{"lr_head": 0.0074, "warmup_steps": 321, "final_lr_fraction": 0.0}
Each number is 50 + 12 x the weight over its row's rms, rounded and kept within 0 to 99. Layers, rows and columns count from 0. The size before them is the row's rms in percent of the matrix's.

# layer 5 MLP down (transposed), 512x128, rms 0.208, rows 393-420, columns 0-127
096:44 54 44 55 32 20 60 43 54 32 60 44 48 40 73 56 55 46 43 68 35 49 48 50 55 59 43 77 67 51 58 46 61 50 41 30 58 39 44 41 43 48 77 41 54 32 48 71 48 25 47 70 43 68 57 50 60 72 47 55 57 34 49 35 38 54 49 56 63 50 29 42 39 39 67 58 50 49 51 29 63 63 67 70 52 36 56 62 54 28 63 17 46 54 59 37 47 48 51 60 62 48 48 48 67 62 49 56 61 40 48 32 42 69 45 45 39 49 57 30 54 36 39 36 33 49 48 37
100:43 51 48 47 44 31 52 60 35 58 57 40 61 53 40 27 40 51 22 43 48 58 36 54 57 66 42 51 56 50 52 47 64 19 48 55 46 59 47 55 32 38 38 53 52 38 32 57 59 47 59 83 62 47 60 28 66 54 37 42 55 73 44 52 24 54 51 58 56 49 69 53 51 69 58 34 73 57 44 49 57 48 37 48 32 48 64 65 46 69 31 36 42 34 50 52 77 49 53 40 47 43 45 51 62 81 48 47 39 58 43 22 72 38 39 41 47 55 56 70 59 52 60 53 47 36 52 44
100:59 50 46 42 32 54 45 69 49 31 47 56 31 58 51 59 48 50 42 52 48 57 54 58 58 50 45 67 52 56 27 59 47 30 56 33 45 42 65 52 61 58 27 55 49 41 39 57 62 47 41 52 75 53 22 84 48 69 58 38 77 43 33 45 64 47 68 41 52 67 53 44 40 47 73 38 61 52 60 49 34 38 50 41 54 43 62 29 50 81 45 44 59 45 52 51 39 52 41 42 49 49 30 46 16 60 36 49 60 52 65 53 39 61 43 62 62 42 46 62 57 64 41 55 41 61 55 78
106:54 42 31 59 36 44 41 53 73 56 34 49 55 55 41 43 58 61 51 70 47 59 41 56 64 49 50 40 51 45 53 48 35 65 51 67 49 61 63 53 60 79 46 42 56 41 46 53 45 52 37 56 74 44 60 55 42 15 58 37 39 66 41 45 41 37 44 65 43 55 54 52 29 54 68 75 66 50 67 62 27 64 44 44 68 58 34 36 36 44 50 16 58 46 53 70 40 56 51 40 37 43 42 51 33 46 44 58 52 50 68 37 56 56 74 41 68 63 56 40 43 34 56 48 46 66 65 69
099:56 69 44 71 42 26 44 46 46 46 44 48 56 39 61 42 45 38 36 48 54 53 60 44 51 49 41 47 53 23 58 50 49 34 57 45 57 50 39 31 27 48 48 58 86 45 39 39 66 41 64 35 42 59 66 40 34 56 63 37 59 26 49 39 39 40 43 60 47 47 42 63 54 67 79 58 39 63 53 42 39 33 34 41 55 57 35 38 53 67 62 42 66 42 46 63 59 61 29 40 55 57 47 36 49 54 40 45 79 38 60 53 55 59 50 53 40 49 75 58 65 55 50 39 18 62 42 28
097:50 44 42 66 57 50 51 42 56 50 56 50 47 58 48 51 68 43 30 49 00 44 99 43 51 54 63 46 49 38 59 58 51 53 55 59 61 58 90 58 61 56 49 33 46 47 71 28 51 53 53 51 47 45 46 45 46 55 65 54 44 69 49 55 65 54 45 54 51 36 51 45 44 17 45 55 55 34 52 57 51 42 45 44 57 36 55 52 73 34 53 28 52 65 39 55 51 57 55 52 48 40 54 47 53 40 21 48 49 42 55 54 51 51 66 58 34 46 37 56 44 48 53 41 31 34 48 49
101:51 43 62 33 66 61 25 46 54 44 54 57 43 61 50 56 56 57 57 67 48 43 68 48 67 40 56 54 54 51 49 68 39 32 42 29 57 40 58 53 40 59 50 71 55 62 62 61 39 59 54 66 34 42 65 48 78 56 75 63 55 65 53 62 62 55 35 55 76 66 50 32 43 37 54 52 52 31 47 66 42 52 41 54 55 51 45 36 56 60 43 35 45 61 48 61 52 65 65 72 43 51 45 16 39 65 47 70 27 29 65 59 45 67 28 55 53 39 43 49 43 58 58 61 64 41 42 68
105:48 51 35 41 62 45 64 52 77 59 60 48 50 54 25 58 34 31 30 62 33 49 53 31 53 65 48 50 39 41 46 61 54 34 71 53 40 46 53 47 58 20 64 26 21 29 44 33 49 58 68 58 59 38 45 52 58 57 67 33 50 46 52 54 42 57 54 51 52 50 58 48 60 66 51 46 57 60 49 56 58 60 55 48 59 36 60 23 33 50 47 28 34 40 42 56 57 35 25 41 36 47 42 32 38 59 44 68 46 34 44 53 39 46 49 41 74 58 45 45 28 61 47 41 58 23 52 47
089:41 64 47 39 45 65 52 41 54 59 58 52 50 45 59 61 64 58 49 45 38 58 72 40 56 54 67 46 38 44 41 36 40 47 58 45 35 39 43 58 52 63 61 42 42 39 47 67 66 74 50 55 70 32 43 39 52 34 50 38 46 58 40 49 14 58 28 62 46 56 51 61 54 54 50 52 28 54 54 39 38 59 53 46 42 43 24 49 35 49 47 43 66 68 57 46 53 59 47 49 36 70 52 36 58 78 47 61 28 48 52 68 47 61 39 33 35 39 56 47 63 60 61 55 59 37 40 01
114:60 47 54 88 54 41 51 49 36 64 35 32 40 44 47 64 46 25 65 58 52 46 44 49 48 40 49 58 84 57 50 59 69 37 49 48 63 49 61 31 67 55 53 40 71 19 62 47 71 34 36 64 58 39 35 63 52 44 37 47 41 50 48 50 55 58 42 44 45 35 51 49 55 52 60 51 24 53 45 60 39 50 60 66 49 50 65 25 42 65 55 64 43 42 46 57 38 57 60 39 40 35 31 73 47 45 51 52 53 41 48 61 39 65 37 47 67 60 60 64 28 55 52 66 54 34 52 71
093:59 50 39 59 58 51 64 42 52 57 47 66 49 47 51 30 63 43 49 65 52 42 57 64 52 54 53 72 21 47 56 61 49 52 55 47 41 47 31 67 51 53 63 46 55 35 65 66 37 65 51 45 56 54 50 56 65 51 38 39 78 49 60 56 32 42 45 71 48 39 46 87 51 30 48 41 58 55 45 50 52 47 57 79 37 54 54 21 58 45 54 49 52 50 49 42 62 50 52 58 52 56 47 57 46 58 46 43 29 52 52 32 53 52 36 56 41 27 55 48 24 61 68 47 54 56 44 00
103:62 64 36 39 39 52 61 42 62 58 55 55 34 58 82 54 64 65 42 54 26 22 44 27 46 61 59 62 55 48 52 54 62 51 42 46 43 33 58 35 66 63 31 66 38 49 53 54 51 38 53 71 70 78 51 64 67 44 70 66 53 49 64 55 53 57 50 38 41 41 69 35 50 38 42 44 37 54 37 50 44 44 35 61 63 57 40 69 49 45 64 56 56 57 38 21 65 65 63 78 53 37 67 46 40 41 37 38 55 52 78 50 45 52 56 39 45 52 41 39 58 51 51 53 47 46 54 47
099:23 42 69 61 43 40 68 43 77 37 37 59 46 36 34 45 59 36 54 64 81 49 35 30 52 33 40 38 58 42 52 53 36 43 48 56 57 54 44 57 47 51 54 36 54 41 42 48 50 65 67 32 47 43 28 50 50 60 39 55 42 20 42 35 78 42 42 30 49 29 51 51 50 56 60 50 60 39 73 37 64 50 52 58 50 44 42 42 75 59 65 65 56 53 65 53 44 54 52 48 51 54 55 73 40 48 69 50 43 57 43 83 44 45 28 37 51 50 49 59 42 53 63 39 49 34 52 43
100:67 42 60 80 39 41 58 63 52 37 58 57 60 57 38 68 60 44 56 57 49 49 48 59 43 28 52 41 46 67 62 45 45 45 51 73 49 54 59 46 47 43 51 64 52 56 39 43 58 53 51 68 41 75 39 46 59 74 63 63 66 52 50 60 36 50 49 29 39 56 38 46 56 40 43 67 58 47 44 55 53 27 60 62 55 54 53 67 61 63 48 63 48 60 57 34 63 49 49 65 49 49 31 56 40 50 37 93 40 52 45 23 61 45 58 41 32 54 59 39 36 50 65 52 42 79 80 65
092:48 49 61 50 51 57 29 41 47 57 26 44 48 36 52 50 60 42 60 52 58 60 61 43 55 56 52 69 54 34 59 52 54 46 28 51 24 39 56 51 55 62 50 59 39 27 56 68 49 50 33 74 41 62 57 23 38 48 30 61 31 35 55 37 47 49 52 39 33 50 68 73 45 47 60 43 54 54 40 50 94 45 43 48 63 31 61 55 31 50 58 42 47 56 34 49 49 57 67 17 62 55 51 56 54 58 53 44 70 33 49 74 51 69 44 44 42 42 57 58 53 49 61 29 50 39 61 44
104:44 48 25 38 48 47 28 36 71 59 49 40 60 65 38 47 45 49 45 57 42 35 50 60 36 30 51 41 48 28 62 51 57 61 51 57 51 40 78 55 40 42 47 60 28 76 57 64 43 37 54 57 53 45 44 49 37 47 54 49 46 37 62 31 49 30 58 36 75 74 38 38 55 62 36 49 64 53 68 68 63 44 47 55 48 65 67 63 50 46 38 38 48 62 55 45 52 57 28 41 42 60 46 66 56 44 47 42 44 67 50 34 44 56 60 50 48 53 68 54 61 66 60 34 49 28 87 62
099:59 23 40 39 59 40 55 45 56 44 50 43 68 43 57 63 62 41 50 39 63 58 76 55 51 70 57 31 56 52 53 68 56 57 54 63 44 46 49 46 39 45 55 27 48 46 40 48 32 47 58 36 45 34 47 83 58 36 37 54 55 53 50 52 65 62 45 49 46 63 28 45 53 49 51 52 38 34 42 61 35 66 64 66 48 41 52 32 34 39 42 27 56 35 37 24 77 33 45 51 60 34 36 43 46 51 44 56 56 77 37 61 58 57 49 58 60 32 51 44 23 66 56 62 57 44 58 27
099:34 60 59 58 50 56 42 53 62 26 35 42 64 50 52 41 56 57 68 64 45 48 49 50 52 49 66 49 70 52 68 48 59 53 63 54 46 24 59 57 68 55 49 42 65 45 26 48 38 52 59 47 38 76 66 65 50 66 65 57 56 55 58 63 39 37 52 54 56 52 34 60 51 56 38 42 53 44 48 26 25 52 37 44 74 42 44 41 53 45 53 57 45 54 56 52 53 47 63 48 51 34 45 56 50 72 48 47 71 35 51 56 48 44 42 33 37 37 31 37 45 64 68 49 36 64 73 02
103:53 48 47 55 55 60 34 45 56 67 47 47 26 41 66 55 76 47 50 67 57 50 56 53 47 69 59 50 38 40 50 70 30 56 29 48 21 84 54 48 39 27 62 50 54 39 54 65 50 34 55 52 40 57 50 24 31 37 64 52 52 45 48 62 32 47 38 56 69 68 38 44 56 66 72 45 57 57 51 55 57 42 52 37 49 48 36 56 54 41 44 61 45 53 57 39 51 53 39 42 69 47 56 32 47 45 49 31 31 76 32 47 60 64 61 27 37 72 43 53 51 57 51 40 47 60 29 36
107:41 32 67 37 64 45 41 58 38 48 52 45 30 58 43 35 42 39 53 57 46 56 74 63 35 66 56 67 72 45 45 38 52 63 48 55 42 24 44 42 67 56 60 53 56 39 60 61 42 80 56 70 79 34 51 66 60 70 32 42 31 45 54 56 51 50 36 35 56 52 54 66 53 22 49 56 67 65 55 54 57 62 48 43 44 38 51 46 35 28 39 49 50 46 58 63 53 69 60 66 64 51 40 54 33 49 66 58 51 58 38 60 48 55 31 55 41 48 44 44 46 58 46 31 64 27 70 45
100:41 45 52 47 66 54 59 43 74 28 30 38 28 52 48 46 40 55 51 64 51 43 54 47 68 53 64 74 66 49 35 37 55 64 47 48 54 57 41 53 51 39 47 44 46 30 81 48 64 54 45 66 45 72 76 54 58 62 73 58 63 59 66 72 34 42 53 50 45 55 45 47 59 34 31 45 66 50 51 44 33 59 61 45 46 45 62 45 58 54 43 39 63 46 50 70 62 45 55 65 55 59 39 59 57 70 68 41 40 57 39 48 48 36 36 60 23 61 34 29 53 42 33 77 36 47 54 57
090:42 57 68 49 51 48 40 47 49 48 49 50 45 41 32 52 49 50 50 46 52 42 62 79 28 57 54 10 52 55 51 67 59 53 55 76 58 48 42 51 65 51 42 35 55 60 47 37 35 54 52 60 52 49 44 46 39 67 28 39 51 41 50 61 39 69 59 46 78 42 50 48 44 40 58 56 47 46 61 53 65 49 32 58 59 45 74 54 66 40 63 37 37 38 36 55 46 77 26 35 57 50 59 37 37 37 49 33 33 27 66 61 50 41 44 45 35 42 72 51 50 26 68 51 45 61 74 50
108:42 59 54 30 52 46 48 61 54 57 54 63 66 51 59 41 56 52 44 65 19 66 51 50 27 43 51 72 70 56 41 47 74 47 47 53 65 46 73 41 34 64 37 55 58 62 59 73 53 70 45 43 44 30 40 55 48 35 42 44 44 45 51 58 61 33 51 51 39 72 54 61 48 52 36 42 47 63 54 46 28 64 47 67 64 83 51 48 53 37 72 64 40 42 55 54 26 43 43 22 44 50 47 46 45 45 54 34 73 51 45 52 80 51 55 47 42 45 42 45 45 39 31 41 55 50 42 33
100:56 52 59 55 48 61 46 32 43 36 51 55 79 35 40 48 61 72 73 73 42 54 53 49 49 48 55 50 44 48 62 26 34 42 56 49 52 49 53 50 75 75 72 76 37 58 61 54 42 39 44 66 64 51 52 48 62 55 55 45 63 56 43 57 53 32 38 46 43 42 44 50 61 53 44 69 49 47 32 45 37 70 40 60 41 47 55 53 33 41 56 48 33 48 49 36 50 13 75 41 56 54 50 47 41 41 37 56 31 40 59 49 66 57 43 58 68 28 35 53 44 47 52 35 27 57 76 45
095:60 45 38 51 39 52 33 58 52 42 52 58 58 45 20 50 64 35 49 36 35 46 60 77 54 30 42 49 33 44 67 59 54 34 47 53 72 52 22 48 67 47 60 37 47 31 57 56 50 48 59 57 56 68 37 55 65 52 51 37 56 40 43 58 63 37 75 53 61 80 29 41 61 63 41 55 36 37 40 52 41 55 58 52 40 27 33 48 52 60 68 50 32 53 41 70 40 55 54 52 72 33 41 35 45 50 41 58 53 51 58 62 31 62 44 51 47 32 58 47 52 56 44 43 52 49 64 16
101:37 48 58 56 68 41 48 56 67 39 82 46 71 57 58 51 52 27 48 44 49 73 75 51 68 40 45 47 50 38 66 29 63 38 63 49 37 45 65 78 43 58 70 35 45 57 55 49 56 27 44 83 57 44 34 36 52 43 27 34 52 74 52 25 22 46 50 61 47 55 47 49 57 40 55 57 43 55 60 47 62 58 63 56 56 36 42 49 62 46 58 40 41 50 48 76 56 46 44 46 40 40 51 49 45 36 58 56 74 42 59 43 47 44 42 47 59 42 74 57 58 41 54 56 41 51 56 38
091:52 58 58 41 38 56 47 35 54 35 47 66 41 61 57 46 59 72 46 30 37 33 71 68 50 52 51 44 24 62 53 43 59 44 39 40 54 23 40 64 25 46 51 44 44 53 52 30 29 58 29 30 37 31 72 27 44 53 48 71 62 52 54 41 50 61 65 40 54 53 47 60 40 45 61 40 30 44 54 49 52 43 38 44 61 40 40 37 37 42 59 35 46 37 39 36 65 59 51 35 53 54 42 76 48 57 55 54 56 51 51 45 12 53 45 36 45 35 55 47 32 68 42 44 52 37 35 56
104:49 44 50 50 57 71 50 50 33 70 49 68 54 57 59 59 45 41 61 71 45 21 44 60 49 37 50 35 23 60 69 47 57 55 65 36 36 36 33 47 38 53 47 36 56 78 50 55 45 60 46 65 49 63 56 77 70 68 52 41 52 51 57 58 53 81 59 43 34 61 48 53 43 63 41 25 44 40 35 53 54 55 60 49 55 50 56 41 66 63 59 63 43 36 35 29 74 66 56 53 50 44 43 43 69 50 52 41 25 53 38 43 50 47 74 51 45 46 38 69 45 49 42 57 51 67 37 43
# layer 5 MLP up, 512x128, rms 0.22, rows 394-420, columns 0-127
103:32 53 53 57 42 50 57 66 36 50 38 15 46 68 52 67 55 43 32 50 49 46 37 52 41 58 51 31 61 50 47 41 63 36 51 42 45 73 62 70 21 67 57 62 44 45 54 57 47 43 35 44 50 43 52 37 59 57 44 30 52 47 24 50 68 32 43 63 57 37 59 35 45 48 35 58 48 69 52 59 57 54 35 36 24 38 45 71 31 60 62 64 45 55 53 68 53 59 44 44 37 66 68 24 55 55 77 55 60 37 79 50 45 52 61 52 57 47 36 46 53 53 55 58 53 44 54 64
101:43 61 45 48 53 58 29 55 47 42 59 40 73 44 51 41 52 49 64 53 56 50 32 41 52 71 32 28 53 44 61 40 39 47 57 61 31 69 33 59 41 51 57 37 35 66 51 56 50 27 60 40 46 43 41 55 39 28 42 63 57 57 48 52 51 50 46 40 24 45 54 37 44 65 57 38 39 43 62 74 54 56 68 32 48 56 44 74 56 43 37 66 56 46 60 22 41 70 56 82 45 37 66 44 75 61 49 57 42 43 41 53 59 52 37 72 52 73 61 42 59 46 57 42 48 66 38 67
112:55 44 49 51 52 39 49 57 44 55 29 60 30 59 53 53 62 69 54 61 43 54 46 52 33 55 54 56 38 49 45 47 57 44 30 72 79 52 51 49 22 61 49 37 67 54 55 51 62 52 56 52 54 41 49 59 60 32 32 78 42 24 40 50 64 41 52 46 50 24 43 44 35 44 47 76 65 52 27 60 57 65 59 56 44 43 60 44 55 46 47 49 69 51 59 54 37 36 42 76 58 51 42 65 61 59 46 49 57 61 45 76 77 48 48 36 44 63 11 57 61 48 46 63 43 65 46 55
097:52 45 56 37 60 25 32 52 25 59 59 56 48 53 61 48 41 32 48 62 53 66 39 53 36 75 62 36 77 50 37 34 48 37 33 49 31 56 50 62 42 37 59 54 48 69 49 39 52 47 40 21 41 63 55 41 51 38 63 51 56 55 25 37 44 50 36 71 40 46 55 38 62 59 39 57 46 61 33 60 39 63 32 39 48 46 54 40 49 75 52 58 60 40 58 47 58 47 68 58 53 67 78 25 61 49 34 65 42 61 57 52 48 40 64 58 64 71 40 41 61 60 49 61 35 66 52 44
116:58 37 51 58 53 20 49 55 52 55 39 36 43 35 41 34 51 40 36 51 52 55 46 42 48 73 53 40 18 71 50 48 61 65 59 43 45 61 48 51 57 52 25 45 42 56 58 41 45 21 59 51 37 69 66 47 56 51 54 64 46 26 59 26 73 60 48 58 51 45 69 56 40 73 36 41 49 61 50 42 52 38 58 42 49 47 48 48 45 38 48 58 69 67 56 36 46 64 45 50 52 47 37 75 57 30 45 61 66 75 60 68 58 35 61 56 40 36 41 57 20 47 62 36 53 41 56 58
100:51 39 66 36 49 55 46 58 54 69 41 53 50 67 58 51 48 38 40 30 66 28 49 38 38 47 40 49 75 68 45 46 49 43 23 55 59 45 51 55 39 41 43 48 43 47 40 47 52 54 33 30 50 35 39 48 69 52 47 44 53 55 41 62 50 72 78 45 50 13 35 49 57 36 59 45 69 65 41 34 72 57 66 33 54 35 61 71 39 47 45 72 46 45 59 44 44 64 34 54 80 55 49 74 69 52 53 47 61 53 60 45 53 50 62 49 38 33 32 50 40 38 46 45 64 46 56 61
107:51 34 47 41 54 56 48 57 34 49 62 38 69 34 60 43 35 70 56 60 47 44 21 49 59 59 57 44 28 46 41 51 49 51 71 72 38 60 61 46 53 36 59 49 47 53 21 55 34 54 39 37 40 67 38 43 29 49 51 57 63 41 55 53 57 38 50 63 35 35 61 31 38 69 63 63 52 56 29 49 57 67 35 55 55 60 50 46 58 49 29 48 61 57 78 25 39 56 68 75 63 52 62 24 41 65 36 54 37 34 41 52 43 66 42 69 60 55 55 48 58 55 51 56 36 42 46 50
078:49 51 61 32 49 54 44 46 35 52 72 50 34 27 49 73 54 44 38 41 56 65 56 44 43 54 46 57 59 50 46 29 48 53 53 18 35 49 44 57 74 44 32 44 38 61 46 56 39 53 61 23 58 47 62 50 46 43 51 63 25 64 12 71 44 50 46 46 45 60 65 27 44 70 26 42 46 65 69 40 44 55 61 31 48 45 43 71 36 39 60 55 52 56 52 59 48 53 59 45 53 60 57 40 72 52 77 34 60 63 66 41 45 56 48 38 60 46 43 43 46 44 55 59 67 53 54 42
108:52 41 15 51 51 25 44 56 28 42 50 35 43 65 46 70 56 50 74 38 58 48 49 44 36 53 43 21 55 45 37 41 48 40 48 45 59 53 45 39 47 66 57 51 59 40 51 48 49 50 51 50 48 41 35 33 61 33 24 61 51 46 49 51 63 45 38 74 43 50 39 49 39 54 48 63 39 53 51 43 62 58 58 61 42 45 46 47 28 53 45 61 36 50 52 52 46 55 52 40 64 35 69 81 53 28 75 67 48 55 80 57 39 41 46 57 36 37 48 41 42 49 64 51 46 74 18 65
092:42 54 33 55 59 45 59 51 24 59 68 40 59 51 52 49 71 42 49 48 60 45 34 53 65 66 59 47 39 65 49 56 58 57 73 47 51 54 62 61 50 42 62 70 61 56 36 56 46 59 29 60 56 60 57 49 62 53 27 34 53 39 64 67 83 41 34 49 44 55 50 43 41 41 49 62 69 47 35 92 46 39 52 41 25 67 77 44 56 44 56 79 61 55 53 33 48 47 46 54 52 52 48 62 51 31 58 40 47 55 62 44 49 70 73 66 58 43 48 49 55 54 70 45 53 54 38 48
099:52 50 45 33 40 60 38 48 64 60 44 31 58 31 50 47 37 54 42 40 54 56 34 52 35 57 52 35 59 41 37 49 51 39 39 64 58 45 43 37 32 40 17 60 45 55 34 37 50 58 40 25 53 47 58 53 39 45 44 31 39 57 63 72 48 43 54 56 62 64 64 65 55 51 44 55 43 43 24 71 75 72 59 64 42 45 42 50 62 55 49 33 31 43 50 55 46 41 40 84 62 48 32 50 47 25 62 66 43 47 48 69 58 57 69 59 59 69 45 39 50 61 72 60 52 65 38 53
092:60 65 52 41 63 61 45 74 63 77 43 52 57 44 56 46 68 51 69 44 71 34 45 42 52 58 46 35 43 56 40 62 69 42 48 39 56 61 35 55 58 25 56 54 65 46 54 45 34 49 66 39 57 51 46 19 44 53 63 75 62 53 47 54 40 48 49 56 68 51 43 49 36 55 57 34 47 71 37 77 24 57 39 38 53 49 62 59 60 38 40 55 34 57 65 56 62 66 59 44 59 72 53 51 41 23 34 34 55 59 48 68 49 57 42 45 50 73 50 26 35 54 43 31 40 46 51 51
099:29 37 51 56 39 54 24 59 46 60 48 38 48 61 45 65 57 47 54 59 50 43 40 42 34 64 39 26 59 50 55 52 49 43 29 54 48 56 48 43 51 54 47 71 63 49 34 63 60 58 51 42 46 38 41 41 74 46 56 57 66 37 70 44 73 28 42 58 56 54 54 31 49 57 51 39 62 69 36 55 44 44 62 38 69 55 66 56 38 44 39 39 29 55 55 49 40 44 47 32 55 64 48 52 45 22 32 17 39 64 52 61 46 56 39 60 48 83 56 31 45 33 32 62 66 37 59 43
092:44 57 26 50 66 58 52 61 26 50 90 58 57 45 52 32 78 58 47 60 54 62 56 45 58 59 47 36 26 51 40 42 62 69 55 43 37 54 33 45 54 52 42 59 66 44 51 60 62 40 54 23 70 66 58 44 31 44 57 55 70 64 38 37 43 61 67 39 58 49 56 56 39 37 58 56 57 45 53 46 60 40 49 60 48 31 44 66 44 54 50 56 34 53 56 43 37 51 63 53 55 48 41 65 40 52 62 52 64 55 73 62 65 63 46 63 31 66 43 66 47 32 31 54 24 40 54 63
102:47 47 64 51 66 45 28 43 30 65 64 67 34 65 57 42 46 65 70 47 64 44 51 48 57 58 51 52 59 60 47 37 50 39 39 39 41 63 41 32 62 45 61 46 74 48 38 43 47 59 65 46 56 50 36 51 51 60 51 60 36 31 35 44 75 57 49 41 40 24 61 47 40 36 67 52 67 78 57 41 49 50 65 31 62 44 72 45 59 51 61 48 35 64 54 38 32 48 65 53 49 74 63 49 43 76 63 39 48 39 38 49 78 39 48 46 43 39 36 51 48 42 63 52 44 56 47 82
096:37 38 32 45 37 64 43 42 31 55 48 40 44 63 46 68 58 59 54 44 48 75 45 32 54 53 56 37 63 52 46 58 64 51 41 57 41 50 38 52 41 28 51 41 32 66 33 47 59 51 61 36 44 54 57 43 43 54 42 43 33 53 58 45 54 46 47 58 45 59 76 71 37 66 51 51 66 59 19 33 39 44 25 61 54 39 45 42 36 52 36 48 70 42 61 34 58 31 42 53 68 48 67 40 81 40 38 45 71 43 40 47 47 47 58 66 80 50 28 44 46 68 60 52 72 46 50 46
101:26 55 44 50 73 63 40 48 50 55 51 36 60 43 54 52 45 41 73 50 49 54 36 56 59 64 65 32 58 45 47 49 52 62 67 25 58 55 56 44 57 50 29 64 48 49 49 55 60 31 35 34 40 64 76 39 59 56 49 55 53 36 44 48 68 44 72 49 55 46 43 54 44 59 40 43 64 53 51 39 29 47 46 37 51 67 45 54 49 65 41 72 59 46 70 60 51 62 59 69 63 60 73 56 50 47 62 66 69 61 47 67 47 24 49 51 44 51 44 33 55 53 69 13 71 25 59 47
100:62 58 42 61 50 64 21 49 62 40 69 26 42 57 43 56 41 49 47 44 64 51 40 55 47 41 49 51 64 45 50 47 53 54 43 53 45 72 65 59 25 73 37 65 57 68 54 54 55 38 42 56 73 42 58 26 46 60 56 52 27 45 54 64 63 42 67 48 54 57 50 64 66 47 46 44 68 48 43 52 50 53 25 23 53 46 46 62 47 62 58 52 77 41 62 48 46 48 44 58 45 76 27 60 51 36 48 45 41 54 50 48 43 44 37 65 49 81 49 24 45 68 71 44 66 59 35 61
102:51 51 34 59 71 49 51 62 68 42 63 37 38 52 48 34 42 65 72 25 62 37 46 28 63 61 29 48 68 41 31 34 52 56 32 53 27 48 36 42 66 49 59 63 78 54 35 58 40 47 44 60 58 46 50 37 30 41 73 39 57 49 70 67 54 67 34 58 62 56 41 47 63 59 40 55 54 64 36 37 33 45 30 49 51 57 52 52 44 30 39 38 21 48 60 32 48 62 49 60 39 46 28 32 45 51 54 59 58 68 63 52 58 55 40 57 59 45 60 44 50 40 42 52 42 58 62 54
105:42 46 38 50 61 44 33 64 45 59 35 49 40 60 48 44 58 52 46 34 49 53 45 41 58 45 48 48 47 38 51 26 55 54 39 56 44 57 48 43 36 35 43 65 64 56 59 42 72 52 50 82 50 52 59 21 55 48 18 42 59 48 38 72 73 25 40 54 41 60 77 62 59 39 24 63 42 63 45 30 69 75 47 47 42 58 54 74 54 60 46 57 46 37 43 42 29 48 49 65 41 56 69 32 64 51 66 46 52 40 56 52 40 59 56 61 58 67 45 39 51 47 65 35 47 54 60 66
093:53 49 58 37 43 42 38 57 46 53 68 33 62 33 38 49 61 48 53 40 44 48 38 46 24 51 40 42 24 51 31 50 59 68 53 63 51 69 52 51 65 53 39 47 55 59 48 56 54 54 55 46 54 58 61 32 62 64 40 40 32 50 64 63 52 32 69 33 64 50 58 39 27 66 53 32 56 46 28 61 63 66 54 54 56 58 72 32 52 43 28 46 69 60 52 22 53 18 54 39 48 64 41 62 51 52 39 53 59 43 68 56 49 55 57 61 71 74 51 47 51 48 29 36 33 35 56 61
103:65 60 40 46 35 46 44 52 67 50 52 41 59 68 54 47 55 67 74 51 57 39 45 47 58 59 33 52 40 55 58 55 51 71 50 50 44 65 52 25 46 58 37 64 43 49 44 26 73 50 52 45 53 64 66 52 43 66 68 47 43 63 76 61 56 63 39 51 42 61 45 48 71 79 47 48 45 70 70 41 49 50 30 38 35 70 50 66 43 42 31 46 67 59 55 37 43 64 69 76 48 55 71 61 49 48 70 61 47 43 50 56 40 56 36 40 55 52 72 43 61 36 40 31 70 47 54 61
103:43 53 54 35 43 51 28 63 43 47 57 52 51 45 43 61 44 51 63 72 57 48 39 61 30 36 42 29 38 25 54 43 52 52 52 51 23 59 67 46 47 48 32 64 52 50 26 54 37 15 40 43 59 56 46 36 49 42 35 30 54 40 36 52 83 44 43 36 26 53 61 62 45 68 40 66 43 43 59 45 67 39 50 51 51 43 52 44 38 32 39 49 48 82 45 61 44 29 63 37 66 47 68 55 57 36 42 50 55 43 35 51 72 46 54 39 48 65 56 29 38 52 55 45 50 37 52 56
099:44 45 55 44 64 51 43 76 52 59 72 32 55 60 38 70 33 67 47 34 49 54 44 59 38 51 33 53 36 71 53 49 53 53 52 50 77 56 53 47 67 30 57 57 60 59 50 53 48 49 37 35 34 58 61 52 47 48 29 47 61 40 45 54 68 57 46 59 38 57 53 35 66 66 21 55 58 54 36 55 51 54 36 56 28 85 51 54 41 40 17 61 60 59 45 43 44 59 59 55 62 68 38 38 70 51 34 35 71 74 54 54 52 56 58 41 52 47 56 54 61 76 64 47 55 41 46 51
100:40 33 43 54 36 59 52 40 49 54 53 26 36 77 46 52 57 54 67 24 65 59 47 28 39 55 37 36 54 39 53 58 67 32 43 31 54 71 29 47 23 80 49 44 49 46 32 49 46 44 39 49 43 69 48 67 53 38 41 49 56 35 45 38 44 50 38 40 60 52 45 44 65 49 16 38 36 62 58 37 40 37 54 54 56 58 80 58 41 54 40 61 50 66 51 67 38 36 41 48 42 47 39 49 57 51 74 51 42 56 46 61 42 51 57 61 53 68 43 52 34 44 69 60 71 56 45 55
088:44 34 58 33 52 30 48 57 40 42 47 30 48 56 68 44 59 48 42 56 63 55 55 54 73 42 50 41 28 65 54 14 44 44 49 45 81 39 23 60 32 44 44 48 49 35 47 48 48 37 49 49 40 68 58 50 50 59 48 62 39 36 48 47 54 60 66 28 25 33 76 44 33 62 55 54 27 69 38 52 48 57 50 64 50 54 44 53 51 38 56 58 52 58 53 52 54 49 75 53 50 50 20 57 48 61 55 46 48 76 60 59 56 42 54 70 40 57 42 65 33 42 45 54 35 63 32 55
102:43 29 58 49 51 51 37 72 30 60 49 53 52 46 53 45 60 59 47 46 72 48 46 59 47 32 44 49 17 51 58 55 62 52 31 38 27 64 70 51 63 47 26 69 60 52 45 55 39 32 54 62 29 68 48 48 49 37 51 61 44 41 55 39 49 34 55 34 39 30 57 71 59 56 55 48 71 57 42 27 64 57 47 33 63 38 69 32 54 61 36 60 34 47 49 49 38 26 68 67 52 55 55 41 55 54 64 37 35 52 51 37 68 57 42 46 45 48 60 50 35 52 40 59 25 33 47 64